{
  "hidden_size": 256,
  "vocab_size": 6559,
  "rope_theta": 6000.0,
  "rope_fraction": 1.0,
  "attn_scale": 0.125,
  "parallel_block": false,
  "beta1": 0.95,
  "max_grad_norm": 1.0,
  "final_lr_fraction": 0.1
}
Each number is 128 + 32 x the weight over its row's rms, rounded and kept within 0 to 255. Layers, rows and columns count from 0. Numbers have three digits each. The size before them is the row's rms in percent of the matrix's.

# layer 4 MLP gate, 1344x256, rms 0.078, rows 150-186, columns 128-255
095:146148170118131107181163108099180117135160101176146122080110108180157090133101136092135101137150137141041142111094132214134106107182117116131140133183079136132062120106122118172174091172121192122109158128139186127131157130187107132120105103143161103100175151107128127152177151152117168164121124131153184124127131105156096179152142114105197190108130104087112181130132130102121134156090
098:153052136153125131110139102120144145109095149145165165098100151106091136072075097113175145097120149144136116100082187045126139094084130126166158138173138136121128165110116094100073171120181153147180155119172100096108070159133172120102166180091103119131130046097166076132080126167122085109166108123115218131125131131151089091156094152164116175130102141114130124183107143133105103090162
099:091113089127159171142138179052156198108128074143083088105145153092087169066097131064046150106102070137098162113140147106085176186065158151123216190106097116136085134104172162193110078132115134160077102200176114181053126135127144101128172117139113138142134144155125151115107121144139139131111159082107061181134130113091108133119145167121125154163061101101211173137158173143118128144155
101:082137148121127136212121172128110167113141133126129106203116086128107208083124170146134135153141098222141125076143079099114102163115155112105086124126167137099146121102139117183134078085054127102144105125165151105159105169156174127148176119161070113127167211130116126123129141186107198156180147085152118108123137121147107112058140099151176197104122166128155140129098122123130187106175
100:127128167114123152128098108164107164105134132159138135161161075195148108106152166095124084179142137079102094233118138156114151113101098090115148091161133094113129104165209141089080118089146103137109112139160180100110164170119180102162112085153120184161118086113114109124149104156085142092184140102177147147041148094107131141116110135179080136127102118095133082174124088164150124137182
094:135145142162136069110125100113182095096119117186078119152060072164145129113084160110114166131145151147180116111155121093144156157168118149158145142195083100152111116115117130140181136161166118151097071171110126079123164113112120148120160110172108125156079109113163173099100199108145133161171092116094181154027117127158160120190088171143138080104101134117142121101133116106079119132127
105:083104108081134156108076057111097144135098064166119077196155151086091163134147140097039123106125067170167119140133116098152130103086142131129138089125127112104183132108123162168169125150175141143116203112113102136184093135140150095090131128121087157132164114134163132174131088116090154145154107130091113141109175109120077086097130109116157131063122119118159099173226105120137164083139
105:113112139112116217116134150082090201073123145124126094091148109084197101115136165093059102157068117100126145141084135146140141146109111126175039084154112111101152087137122147170114133159141158140184098102103128159110060063115127152121148069227149083107102136085088122127154140180127128174086127093113111090168129115152194152065108159134111190145130152141155123115119126142105150054126
099:108120188120162131161165108151127146139071120131101088141171158128108099142145089081114112173127099086146114123085133171205090143145094153118158146124107084177070077162135101110160130169163171182102147124131147128065120122161149080105150111171142155129156164143088160170168174094154141122153193141102158118180131104169105149141194117152178178130096127063173093100094123070200156182172
114:137101093178163172142189115043073123145076123121077136099159117150140131109129108152093120117093136092089140182106098143125111136127132102181189178129068091123120165114168127156124095104118119118166153110098161141132098153131173153059150038109121107152135145144120077111201096126140154117173112099106085081122133145165106167124102115162102178178130115210127121145172125190119117122149
097:095121142170143113139077114147111130127160082088068124155187123138147117125180109132085144173149152144125098150143104089132168097126181121134162079137133093116128134120084178131058067112135128167090072148108166174135146156083167139101181135138106105096154186131165132142132113125096162159137092080123144150135112106113119135194160172117125123159171163085131116165162151156146153192167
101:073115186159117101223103119131148146109127128139150140151065176149115093112132145131119141175159178153119124175114092114141225152142174169118129120167122150126145098084163168125125140093155117123138182155138143109096104081103120117106082169166133152165070221083165088146140156170183152142094110108129114122101144141165103128174170137174045153148079140146171170146142138164105091151168
106:153140116160129174151131130098113189150070169137148079169163132133133158085138122103102156171059148188151110138130079087192102176076114165099171184144128061129126110112172167114145078144103119158130145176191153098078120141106136138101118085157097112098106095101175131110116142105094182156109183160071169172105106134153103129135126105154142127097177152096166135135147149124162136054169
100:090051151140094126116124081117116172106134149179104151119151164106061155143131158105107116111072153146084145126122145124118185158128139156106149160193089082158102131170107169092163065086101150153136129115123127085162154126141131123121148081120165104087123090201174135122152192139095196125144095094073146118061140070081116080152116147152171139112162108091134136133150133093117061126152
099:144109127112121175129202115142151102152068175102101153188130169170133146135169096144158136094134125133097076143051155079168187102145089132183122119094117123096184117191157089144093125179094154175183171109129195146154094141126173105026148062110084150105130147138146138125143168133150156103160082122101115112126153152166136159162109110089195141217143174167151127149127124099159083099134
099:163135098145112100176156136165127175144089137098164136102131116132130112124131069137081108097154071104128115138079138133127142102178147127131151149117117126105151058149206186106145122145201124136122180097142112107100192109098130138189126131130124174127118118125144088075127092127145166153134129140184111077160145130148121138158114113105132097138096086178087100109091138131105122071125
096:174180127155216166157133120132196157110130125099103128087093161136103105136108190099139136156131118180172118100116181051102133118149178161173120095140095135160084114140116126166182135138125144154149187076081090155143168171103102103104139133152123058097167152057114085176132104138093104140170099126122138121103146175215111177154084133130123117201111119192105115126130079071088109141127
104:081154090122144134115141157148115137104125158130212131156098164092056114112091102124087101143114098142087165158117136066111152162126216138091082094121047151116207084180131171100100100172115101108146115086117144178129128173178153139100115162163118130040234208128111095122119172142118148115130138125059125161129158154134144166174122111134078136117080105148164122133139142109138128030119
094:105101114169146136103144136076102064120134174066102114135076153117111090148131142154177187128193134106159177146169142108089130135097105170207163121174115101150122089085135114153114118136164166135082092110111141122155126155208123133187081121140159144110143157125082133132159058147079188118153116144104105094161127144128123154119168107118113124104082218119137144123134093138182073131135
100:133118143140175155181147146118126095117140151171093151102138168117133192093108142124058143071068145113111161091123110126143142130086127110135159092138182122120112158101153111119190137146196152164152118145148150119147145121149134123046043172130108144096179102106099108170150170123172137147221104111091088117091094086181082121172130142122109093172122149148081079173175124019124136147137
093:153101168135123128143161178091157189147085125081145107158121132108138117163087127090082158132134076115111118090139150093162142075122146105095115113124114097139145092161152079117125132115109125169120157104114085154111160073120131179092066144144148120109169078103142197098200120129109113137192150076131083114108136095131110160192155152134177129167133100114167153125100114113172157133118
096:142097230140175080183136144071119152121158117162072156179127127172149156166151112110169197118074100158088114144107155178109152162136116167073110138106087133137197105138102161190144049099209160124102118110075149120135150147143141113108103086139098157105137143131082141169128140066139147092152147116192167119152131121121133193095087143096078118165171091125203079150134130160132126168146
098:148070115106129075119108120130129057149052181119116077102120097157163130124112145100108114080120137195152117150070174134141114102141199079114143135136170154116090144130064138147099127103095136156139173205133105097128103093146152120092165194161216087141171156139140112150068144175126153151101158083081158135123126123152143142156056121185145120144129110107135118187132100104195088127124
106:146050124076095165123079120172117163178120150194137174115134200107086128136138117123137128102095065095110100173143096145076075178128100115128148099153135137124116133143129134066165146101142135135137127085115081114116149026140108063114075106095095192113116127078143113208110202163122119144143141114170139072083174148178138107099118204132153112118149132151124172172155018136133091059099
096:173077114124133053061150113089091119080135165151160111139149153177196157139106132099144067148125149172100136152148151128114159138138166125224156164165093129104107100090186189132121131134150144183126141134117136138134073139094153127143101093112143088102192149158067190101139132119150157071089139148080177102113143091149140210116147176142097153102126115107145122137102167180147078117169
103:102082134158136087184119148087124143122157100138083150069098129164137071098162162112153185111146133132146116101099163096131109111121115149106137140124171099109129096120146132105116080165176130137133092145119148074146158135117119104099183139105064120142192099094130149208090121114132126087108108141116168082131129114110108085156133132065149141165114155114139124141187180133197110114066
106:092162109131092087099113121130123096122129075082117122158100130104120110084135159066119153122111101185094100127135164129115136135136126141156081131183129132075192122173119144116079144190189094167167101132143153123133177141146138161090168152143108134126192123148187199156134147149109136142164146081131183100092150140140142209125110185167149156130102123129083159085134057117165142165099
098:092067098146198133133174145107109100109136054138128154097207164176070167173159150091064166127114114102115141133155153087134105167108068134097131073140084150038100117097129171163100131151123137183100096140155084140135151160128123089126161147158120149116085121155116147134052128110140144106082160117055157079177161110137171123101151081106190107112172130082150069103143102096122153081128
103:113107127074151146144135101093136119088138112143156213153112113151091119203127122129131134146127151109150093089142121132094120111142175151203160098101131093124173127123127117117182144086083113107175109149118109120107144111166172116113153122091159103128149143138089070157117102159151150192178100129139180127087156085139134169176133186167125151160125186135204113196142101075199112134122
094:170155090136136173119132129109067108064126143185086143121172119063117087130138124131095124101100105164091116162082125107153139088127159122081069118194080120098132117155175150147116075133198139168118120158077155139101045121205174145197150168110142098087163125202152096156158117164160142068140230184129130157126167123141075121089133157102104173106078164123134082137112156136130143140152
089:069073132132162099092121130138141153098095196147143116158144074077109124144180205121087160174077165115102164086101112116155106135149104154116147081140090130130141090161135158206143084154151114138148130145151142071187055123150115135145187114134088153102178144157181109096153136157178134090137140127075142109060149120101164167153083127147156107105171121105142123139165147161132074147175
097:166090111135137208148119149102100108103069100171116210119135175133118155142087077130156157145129108105109177105099099114134145212142102080147146106136156110171088140177123131188148123178119129121072127146136154141112100130121132138096167108137114107132111174131110100113121138065117116172165155120129144128143060084142147188165148166155147163132161146089167137145137060095180110108149
096:150125145106124121156201160111146156077100110134149132196105133138114223168171152172162156166161154146096115134089111078129124094134129122192107117154130130123101139086100122201116129119174127111149137116117166137091147084134128089071151093118102152121169175125162209141095139114115179128115087147115142096161111181140103174115147157122185191120150163139101139176099131087160115182195
098:031162086131108104128137125095108085162083141183122143161118122143099130135146126131100112098102121073173163114113071167145146131141161083076091171092133088150189118142090162160076111142100128136159143069127194060112102161098164130119104089130204131090131160154119077146124152103077117148104140149081081128092064124099102156093170148125169074163132102126070100134172106132160072149123
107:202089159118124162161162125078091121136127092074124116115194139101109128120122138161109153182160164109114128150106096127132167081129114154116190095125121123159189090093108109194135081143147184088168071091166088113123126166132140146052174056110092106193146162143123115095103088147096119107170144061109127147122155083189198125118157137141138214122168114145155111141094104139154138093107
104:172038068147126197115174081111102119094142110138130163161127136149124120185137140100131132076093126152156101099116098160055121134127121096141125089093150097121152143096160117152139166139130141184155118143082110122035180144081188123131137147183139129102151177092133124132116102127155154194193158146128121124142174135136159107195122133096175097129156188166162172091126199105126128134146
087:154123130123057056122133119159202141127140102194149087097102083161095107159090161118153074127144155114131086113125104175099164101137101226184110142159114132125131105160140119088140117075085053082156123114101128089085162161103180081166189170164115102081106133163098092085152136117166170154083132123101161108099105103123116116119099184109147082175142159113099114148139092149123072102202
# layer 4 MLP up, 1344x256, rms 0.0707, rows 150-185, columns 128-255
098:145162121059063109186177120074150174177161140146102131160112123168073159187117110148153088082148152122140115140115184130181101140128085157106139143039154128073102128114132119105132172137111117122095159106142109159118159130078108137134065138073153194110159202125178166162137137156169169064129085128133171137157123134136111110136090114139135155097133158126141112141114131055071154159084
098:129108107085067139059119130149141169121133148090117072181099091161118110189146155189093126143121100117122088140136092186109110076095159141123108189143185102063118124085147124100122150087119153160076135152179166125107183125158159120181112158122149146114167141128108131112123130144136100127142109142150183106133116136136066076139165101137151164139172071134171158139149117106108126088108
100:170102079155173139137143139105135145096093113124132132162142132112082107150187160120101148120136145171142083094136093135119166135181131157098110169116126150101131122100123134085139152107108111099125180142124058112139134078065079139128151178129114140074077170148117139148113113087132085124068115101172086153153159156125161170189119166093132156172067143097166158085171126159182126167158
101:081098146101113125122076090125080135087101127140205118147096116113097206176135138108110156131120116092134134134167168182164129166082146054145094096126126085138143121093161046106073072137137120112127176117109146132091159131147150114193104069149145135185164141179122134110127142116138132146134190180115164119130061131097103079115143113111166180094178139158095151157084089123068141162143
100:119114119158185172150105161161090094125140091171120039111143099067091134165084107143084165086125105125096098078127122103069142161118109151170146176095148080153147143101134105162132128144093135156147123138072146090092131120156127090125137138143141122184141130136123091161082167106139059172112158141123148189152078125150117143064151190125125115126152171114147107153100157079106100094143
097:130127122178092116089188146124076079100144211180095176101097146117116168126162112103116154141116107133131127174168115158129146128143104100194111083095083148099168087110188105154166166168130125105147144141089145160137138074168076120104082165076198129131151150102113143117126125167117105112183145164170137110096168115188090197202163123103080077111059113115093098101164124156133129128096
099:180138113169183107117107154067123147103130151115112102088124087102097054156160084088120109173088147143075149133135070121111124142042105120126132125143164124137121105114145110114174098133118144153146056155123120133110139116186147110123175156131126161160178127117172160136128140143084112109083154144131079111128060161137132121106116118136207102118144132133151155148151135165188135118120
098:102109222164129100165092138087129171132149115164092174133112125147122149132153164124179185154113154126138143131149161110084165107116088173080142120135105130158151124160072064108161122183126062063123133137118141158105128121101128179135132123100073158177114196202143135117168127102168173139145112149103151102159144181147170126120137087128121107104092132135097180155148084164107120086152
097:131123162114109081124122137145122150114111110145173154131167187041080133122075137153159071190141203097162128062055154039174161148139082148141134097106143093175116173138121098125124125134136120143110111148141080122127154147153126132136113140155141124083086176127087150107127108126085132131145163116145081102125156098167158161096172152146118148094077125081122116087141173151146146142122
103:136151184068152111137103109037109135147118085189116140181167093106136140073077191128071074175114175150141122123133105149185147122100160164193092149085147080134108128139156162139141097125124102107110136106065079160126124144075157150149232100136099140176123140102178175122178052122133107096129109078136190163097133148127113100117127133114122166150122167108134132117109147158096127122103
100:107168076082124103127094121075143108124187052139127130084182134110088177149151135089087136147132101104132172145069094141125112135110155137100198144189120164173085163166140068163120127128142131146183128155078156198124095147110076117101191137115098129114153185090176100136115131141076157073089155153155152157127070087101106127120120085154138158103172155136145125206114159091094177166146
099:159177149129108163072172127143173167100144119109070124066147169089179132155143086113143120168129150179172120130159143160080137151083190113075165189146147105150119164112114117146206105139166165093136091103161112137166079126131123094113068099144081098147196130050148076110129147140084189123168094121170107214112142130182180130160053111105150190099134055115103139094126194062105137103109
100:147165130119111131088123122086097103128136136145135189149067125075067130163161147069146098094134083126081148164152150156162093098153142139155062151121118161121099131140135113167119134184123124110154154131153138111130111167132132134127181142120126177182144142091128126123202095115136141178179081127144155157167133076142066082145143062185161115135104147095185064106163113096078181138134
104:119176136098122101154066100090107085049126134180122061196119162120134096092119110154110113143153086146075171164113119140124123087116108133121163168143180192128152151173140178160167150088113133113116081183123197187135130147131134120162126147091134165147134167109131116120125126150148110071114170160189150187111109144113091164091111115114159144082227074110108150160149147149151116142139
104:059126156072138151151167095078135122138174139142153118173126206144155124163143106156098147158140163153143098116113169110168158111102144107140120155051156140172115174139133126139106131130154043144110144130055109124166186120082155161083124133138089171128077161155111152153119137141089149052143155082151117159128095100145176142157104134087134176094108117189132172097189097076125088116118
101:116131144119131111103151124087094101098137059172160139130121166115112110122076111103135076113158147103105085079091145158114105087132087141070139131066145187149143202135139144098140158071138143174127151108135121123080118135128131119167140136149161083116129039115101115134110099109106149100153156180146091110162156192093122133172106127147114158087100154146162113137139156137131106145106
097:078156209110090098119110110142106162140170109150191077121185085157197092122101107169075147141184128102105107135094106143132154221112116125096117109121152087146173096153180138154069057114119085143130117113142141180128074134088153166126130148128153144146111128156159122110125127187174124118148120138084154107157126099116098073174164086132114116090106173121142124122087173171134105116128
101:123105106143144105129171150093145130049069117147129119149059109132098136114156101143109081142142124168140079112115189095145112023130197111144084106106145110115119132186184172191127079130159176125130166119135104155055098164118136149143214105169078232102124104116162143081105076165164102135103158097127124163111164110140099087130135140115148142138188130104127159129136177108099140156162
099:151101154097105144165079119098193194105109118154125212124170117119106118128137110083111116142078128126090079131172123096145133085158181098130160139136093137183072150145125117117144081140154169126116128125195147038186171165131129110063101150126099215112077142144117150144084167101118128110133176150132123088078065106111138159110167120126138116146154104072103142103178079089109094101163
097:187130154101155167120083101137147082119107109140090083108135143062110098072084117109089133128158098105127124173129154052134134132091133085130120152129091107132180085148104136133135127090152118070141105140164144181099139121098087159102167120140147131099092160134070106130125141090129135160119134099177100136115158099129127151132135127199151105147117132225127174064137129090122163157064
102:119183144129123163161098034132164132189166121144118123186118144155099125099089117098145103119104157083165135111121121130063169194131157128039120145118111137152106059112142140142159087070134188116132152150133164126154075089169138071098128161153160173091075124104074162106105151085203185145131173116125136142076109089108116110043097088126107167073144090139130126115150119101141118132122
095:160141133121081131165104122128163120096070137120089163144158093104159138144137141083123152087093109141161105169114130073128125073171170146055126122123157133135081101083130098082122152102093182067126112143110089079123105107162103150134119108142093139101132124128098044102103120134115087136143105127125114097084120075144143059069146165178186084120123131057148086084060190185133084047092
101:141089185139163134121119144138196095131066087096138158119207158139163125170089062099142073153152114130130102121224116071177080189121144162090085124178096036174154156126168098156136148104093129149131096133108149144123175115105133130083143140139108178155158156093137123099087133130141163137157172113165101115075123174135087127120130099074131153126086141136140092162112128129142120138100
101:184119144165093107141138075093096095142088106137096158130133123194099126179092074086184151098066090178176108165124124136155141137125113132110132158143106117116132100105107095140102130119178178159108163122124156131138092150142097201113134150118111116076069172084172108182174123117160158086104135158106155123111160122087133060069126167098159149061129141174110094103126114144128145151116
098:116059059109143114121153154157107113104115127099104111137140160149164144107103105132133153075131120133100151091184163190080083199192082055167123148160142143077143126093193121139148135110128160157212142140147151118180142083130131171145145083101143084101099150076186123141116184143126102211146096102121106092098062116166124120112082109124102133135162141049157138147100151132146133159140
100:132131117173139092110098073126116077148138113177113070158130148134075090150148136101151106072169117100137149112118118127132151151060206126086165137132145152135136138174159069137122078076145118063073172061139137149125157123098101095134150182119225139189107063119135094060138110098120099136101141117161163127162098127148100088104136126163122167095190167063120115091107140096104138073167
104:134151109079072117135095164110135152170138139088156135140160165134176105107173128070159091103181082099152142093157058089155107130160118169180118161108133180080171096125061078119120150156106133152117119112171124133137150102081138161152138121149080117153121116137180089151125171151119122220139080125177192082129129036125133137108148100164134097156162129127112099065124136162199143172120
094:131093142102168087099147113095153102108125116119129159186181088073103148143130117151167143151129174150146161208144114155093142112165164170127154102167138155139143045130091145172144100150117161139077118143182150111105101117172153078111144123162116142107148157140119198082168154122098106174101111051085162171134089127088131123093147152117112084102126160122146113137142169127135115112130
105:093152168079160057114122153097169122119136088134112153140118118145095161069132075193158173108119103135106164125142116120148163120158093129133144178138156166091128183180115160116061077160117093139100158155121140139178163152128144143135182111191130164132135117146112150122079129107150078150094157090126160137122134138076177174114104126108124122133143139151131159145137068122099099062142
101:073088131106098131143114160107147114121160114170084127152124168163136180106136120186128155128152103156148133117143171128091167113147137196231168081158153088126124126100152121133092094131127148113128158134148141145132159157035070102167159133132113129136107140096111173152174158164045081115160145063174172077163052153185124144072113141146117129093174115164139145166111162142146148129173
099:112122151163099191157097120087162127215103215165097155103097112140090162121107144175125082104042182119158133148137101149101106191154146074046097115152099158147180128133139092087100156137121173091110122120149117070109112075097179138143114142142151108129117188165141107126179189105170110141176117134084106162093146128162077137181159085085142081144162081139145142112068093128099107108131
100:122141178109104096119056143142139132124128089145100096130127121127055110180108102118131140106143090118207152192138135119148101151180115164142102139077138114177092134096164127149160078108125062084127093120170114088048113118172112141145149094170118143176072097117107119122177112125108164109138139108132100099193170130064134080126140143175130137089153155120122119159130109100119123072169
101:089115136156127116156118165113119128091168127056112133076168085084125127139141159159164141102129165138135128098171117096119133150099073116090140101104172130170109167105153131156160130088172095196129147102160136143091065168139111062162115164127126090213086084088120093154165125164146139119158132098106101135170114065111140112181138157109120083113153133142072089171120177097166141138140
099:138159122130101149115199171088134101111140144136125117174162123121167123131132133081129134121130116117106073154107143133160085121127117100158098145154122080095102128155124144103087102143197146174091157127113190125145179119172129117117094143138169203084095124118178121158093084163103120133161097140146172155151095112146037107189127141141157117040132132082133181117100142085134049144121
103:108127162078180057177022080114127069156139117156091127170117075131149128152106091125106142163120120066147132094147090104173124106121065156085156180151120145142111146069125106123122092156108119137160159112099178094151188097146140071154096093115174097133101103144129152127158133127086122155082177141118132113155121142059104139101128068073172101094122157149143110110092075076140136133083
098:133135138155124083119118139142069050112126136128117133134032036147127108156172219116110133173154040147138074164134122140096120107140164170066128145153166112130087123122105120091141120082114108119165116127081089131109114151067108086100072127135111095169088093110142112111049166118077114140114111119107142128098096146139079155105103161120098143113157152091148156116144177101117131147055
# layer 4 MLP down (transposed), 1344x256, rms 0.0624, rows 150-185, columns 128-255
099:169058172123080101094084077188077094196150151073110170102121177116159137131126148170114127138059106140146079159154074098121133127132170090132116116188124123123191102088181165134133079136125125088146186145156138153111085168061090153092160179210186132176110141139113139124166116193172141139154081156137111157077162116119153176115118161117121183139092130112126140176153100079117071117117
100:111130056175097131097117138112134164110101165135132115126144092175166111139120146173127108171140045136085155133109115113125109120109106115119113120162088105095132164176121132150155152142152161153096155150105095163210173122157124124105194094077154138110097114082132127141080114145129157172137145109105091117137096165120117139153114049153091120100135120192110183131129156118163105153110
101:148203112107065049107181168156133170162086076120120101126151104116165116199119119146119128178068151151115123107186099086086128126121143081190152125144159162085143146126088152161133148145062130096108089080127116092128144083147118134081110124120104125130167064149203105161205079144099124133124149174132117109092163169146170116152108110093183153066102122147153148129102075092119113067124
102:146129117110131122135146129094167146145159082122096126147131160101118097098128179114107128165094149101090118207132159129109127106139120148144138179108127159132119096166158144123118084156061151147082142124171135123210155113084142150150129133163111138173096113200133073161124115101087121156069161090117110161120134139107127130118113136113104172162124157152144128088179185170073153109171
103:134127119096170148149099104142042162133123110092161071143117032170151173149161098135182127145118137156090114115173098122146097187148100143104171182137179129117170048121148081101119116132147185158081115122095074118084112103096083134137127181096136117164188161159163162148110152113090166171143058112153173127101106109107119076102163100139138177130142180102182166170174167103121211117089
098:094123114176096145105096112030138107119168156121108118088133081097136134168103131109128131097155104099127163106199075125214124116095195140131136106184128145122119154136090095138092100109118120128068161181101093114165152137104102109199096130184082170139152151112101152124102149068140174086140118169137151158090117109109081093067103166066141174109136152175154094027166115117144152093155
099:162179141189123121187129113128153130103109133141094125153181159085132189139110113105102121141125214145082153126117087097107113180147083110078120168177148140169121087065157168194178134099146133122131141155132152121063080163114180125111176082142103120138093179083144065185144165107127151127156170154162131121163152122140155200124156178112129132170168095182079130084145111151130111137084
097:138112110151157067106158143178123160153112154106126155146125089132087103116112137120087092166156154248165115139089101157128112145108134115118126111142158073153104124159148092172163131124173109056150160130137145182149170149127010185120148177138133199042118099106145165115168123136078090132163181105137157083116144118138139129122072179146188167108190178149155098079162131110142136149145
101:152149119167094153106087090132140144120151159115093087120126154082107132156095160136136084134168164149132142090103126088118175114092143083140057130148159172110167193115155119171165077130137131127141128168117088122129167130158136183139069139139143113126114021107135132112107069106148099141110117151173129136128165115181120096156097042138076118121129146185052142133147091121087155113067
104:073076141153141081104039138179108136125128157159145130148138126132145207133108133156080076089109190076151127132140138067118206167124131116177127120098100115161115128152150128131114104134138127092149128165092098129143160125091105119130178125100115098132174126151114159093144088130192086063067114082143115121140110077094124140170104182162092106141113188149118116158080182115121120094151
099:101141178134168103176085162114143142118092065144185124107083120170120121143152154156114143178117115081162098155079106189117126122117109145083165082126129105116152090176204089152182113114132130132145149144095105091102072134114150135133096103074104170126104134015169097198108111105173160098147167104122073174151089115196125126098140124156075119152119086156139131117137203110175116126138
098:100133123133120180092132188107087119123147124107162154070182105143031142141095158112157191100133144067142180128131119148074115116109103103145067134115108110099158160172114067097096185166104107135164154091129113114141109124157129119141173126120097113119141119147143107084136140078144197197149181160101116172105141099122106172119100130092180085107172145127071136097060126177151106093130
102:148062124116106121149148155128115090127139092136120156033130139134143143112163129101196104102089135145124114116137202181109176103153118078150170108046113127156084135147113158080129150140122150146186136087126160172185126117118132101169179107107089137088141179136044098091133163128125101148187114149102136167132156118149116157139144159136103078161163117144156138131179143095096121080161
098:100137120084136138115137108124139158119137132100100117204109097122100109110128129119144133157126049136121107149122114135101130120111131123098151111116128151182169195110136097140111100117169161130165104178114157136141114136103152164137104106121157137177184111052137153149148135118158135108127157147201143137123064138081127140124174146133174141163123127149080180118168123119150112136122
104:052117146115143137091102102097155143099163118125147129163119177166182078170111129178129128105178106181099072177142066145159181121142081074090123136100138084161181150110133125124136120099143110120178079109165111142154127090124122154158105142133086121110085146137106169097139087155142089079080110115063137153088144126094126105133070106100085152137125126171104123121097138107146135080166
101:128094094073110071124143122159104116137089147162114139133112123077134140161110114109109110094121120136195105179090151117120154148152068164091157131128149082119133124156154146172169109161133108183117100162105187123094179068069119139188131154026084129132158162225162165114143094122101148117088149157108081177154148076063113119109143141121126139183096137133139149135070138099103171140092
092:173075130089110131165116107144079099159140068112161167150129107160127161110074215142134136161124120162101126141089117154082153153084112186152077138093111101095116101149154127138159116121140083098106133128168108144140121085073097137127139122115085090054136154083145105133145132137127131152139072102125107111112162116130133127168115135096122162156115167161163105138077100119080125168121
102:110143130124109141171156133155143101122115107121166124117100081126099070165072135164095150145129137098164089173195151141162117140175118102144119110112134146074137098128162165100166128133132148072132089092149120089161142134102123117089237152144072154119115176046105135087153196138160133132116188102156091095078221120125078121110156066172119126074097134124115069137102131148125155114145
097:132120150143132080109181159142086114214067109130066154132088140070108048080135125131130132151175137111134105137123154097096108116079084169144144094142108062169154112112128102123135147192143165154088110064074142155129144095179149125113141171164124174109120144072091072106124127153086164126154123140144153139101077149177133193113117152074114125139128107126151115171138090134136151150151
097:152075141106121120148161081129174126111138117124124119135119080139081109053089166161105160102084145154114111097121123114132140178130148073045130160097090124108123161063119124128095151080118119098131120109116153104070089074141129119144126172153158108105101154144204122138132145057154196172100139159108083197122160108198122133143071108203098095142088152124119149144086127156151151188111
102:138147147084170091150125180156069122110179135095108096097134173141154076163162146101202156093135160102080150106098128120090137125120111088122129158165129142120186198075105101119093058136078156092140102096128138155128112134135150153150127105088111138140123136108150199141086123140177122149127080098109096138169086156164116071122109139117111177094139167137096171124103065144102117111103
098:100140117143125148157075140155188092109099163087095144176168108118109147090145181119165098126100117076162117133140096132132147088107156117146136162160151123139094163117120132107111116149076142127149112096142072112128134175099128168107154153220161120090077083141096141163143127064124105129162094097111170160085175080155134112157139151125121136127100061154139100156100123155134146089129
099:137118087140121132137141129176136100109138065063151145057173128132134099083140065129172124142162157079161161125142128144114140143133101095101095095112149076125079128079161115120161079146140128165075075219115154153141132098125113170204150146108145147094187133083203076138130100129130182093153130105111158171150124142151100129111152112152117096150080122170156082129187094093120129117156
102:075133121165149107118133119152125159118166147118119130097078078110173140121117113090079118110090109154099114189076156098118150181109186196146106134125145149123107164134151194144137127114152154098131197100115105157134171098154117083083182176138124166084156194228166137124121173115155084103131103149150155122186087136119121098202163059143111170109209135165147079155139141188126147148126
104:125113072129169183136120182087151087134064072122106169112105135143142165182166044137125171101081155170113149082136094156129108108166164107102120125034134149137158120095108100157149064120173085146138071114194118135105131146134084153112099101092162150166135168028113160160127173120149104083156136101167072100104084123167076123127141103146091163091204099107146109162117116116149158081119
101:105160122079136177064151129155072144122153160123093150139147171102150091118131148150116095156131071145102096118165073145132111102102134046172151153170163128123122164111116091154161120166178104131090131160142112176104090074071116129109127139136128151116078160139136128076105145135129126132108134139082171141083053123138060150145096113147130100095148094107135091115117135168071142102122
105:173142183130099093113156058103125152153127085080130090174136108144180199159132213139122112099150095083146159127147075087137146114099121136176098125197134170101152108105068133071135102152126100167123139206131175168128173128126102140134137161125134114189125100167141129116131064147140132115146115128176110080096196112122125170115124149170130114136155084079149139125093091165152163137138
096:115121091132118109149113119113106106091075151095167134098140145171182092122186116023148116132086110144120135161161167083144136198117086079101126147187183093127168203172132111122121133145145118116095163096108140125134079144136112149113175132139126125127161149063144080141150131147105076080126086163128123089165097130170065077157144155157081080164123132168086129089088092106115115157102
105:060129167112132120125076153160121138120076102059155159097087127130150107096134110163150162187102136152155126144084094153117157144151192129212098124125165102104133126171178152132137117153111125123142080112161109118073135159190111087104081107123122196099108098129147202145065144119165079135129150103202157113115103161072102143110157158077073078116093154137094137185170135139143050109143
101:132148068125105125148127168132094151161108068093096149156109085131157116153118123130184171196115169157118112101109141071222110176168124074092160142090132120161164158180149147116184079117111165163108130125106130100078124130171185167113120072124118067088160100083151118167107169131089147079090179116131092102100135142076157156142098134105122148093072172109134143064089120077156118128145
098:107178118113092149089192117108101184162108122147166134116107114103043115133144136175092138123142134116108136122169115121089154070112129118115155104148139133111162116192146117087071141133162119141087124136083150097150064122138110135129123185148135095186155159170113088127163091106131212099084147158127177103106119148148137138139088161072161092182161170117131138096178056090131095080140
100:143120129153137153189171093202112102121136164088114193089136126130151168148140144173145098064102141130146105170184085150159105116122170085110110072085138099121121126139137111075111113125081129096163120098174091184120108094140109118103134112180146140146124114116158108137169097075087118125176147130083169104199101141213173176120099097121141159096091140110089077110096168130184094137106
102:117152157128115143145110117110100101118160123203088118081124131088090141127152159115107140029175124038134146084129108171138089109103095163092143132091094111173144107160129100182125156141141128186128134146153106133098163101110115111145116134123116124143076118038130129118156133118193139145115119080140072119125109093157078089158161177163161110137104078159099111104124160154123069131161
093:123165072102129090131166119133128151144064161169133124081137116103124130122160124102146104126138099134119091112163103130166139135131166153153130102180105098046085130179063169083127111183205152152135148137159118110160123105172105113112086079124132140137139122184226086133159146105136156080110093143134191080098100161137146161086113140173118125087130136161140098154114169151147093135082
103:148139137158176179145133181110175128149134104131096174134133238123160182121073113144130154161142148116098137091095063198147075137131104125154125140128091122136110125161130095178128152126154130178121156125152103124148107100116131106104162087165101134093158106083212074120116134047093140108179161118102103130099176067147139162170168144100161100112194124151139136100140158121177127148147
098:109103101132144098091165179132082045182132173158134107112094140114117143066119157160132151139117100245161141130146132102206113178116141168118132083174137146098123139162164165126138114151111167151101114137108086128159073125093173125127145168149150140138140120107111120130079108096062153110132141130134144096126107154118164142245087166148162164114108153126069166164163116147164162074122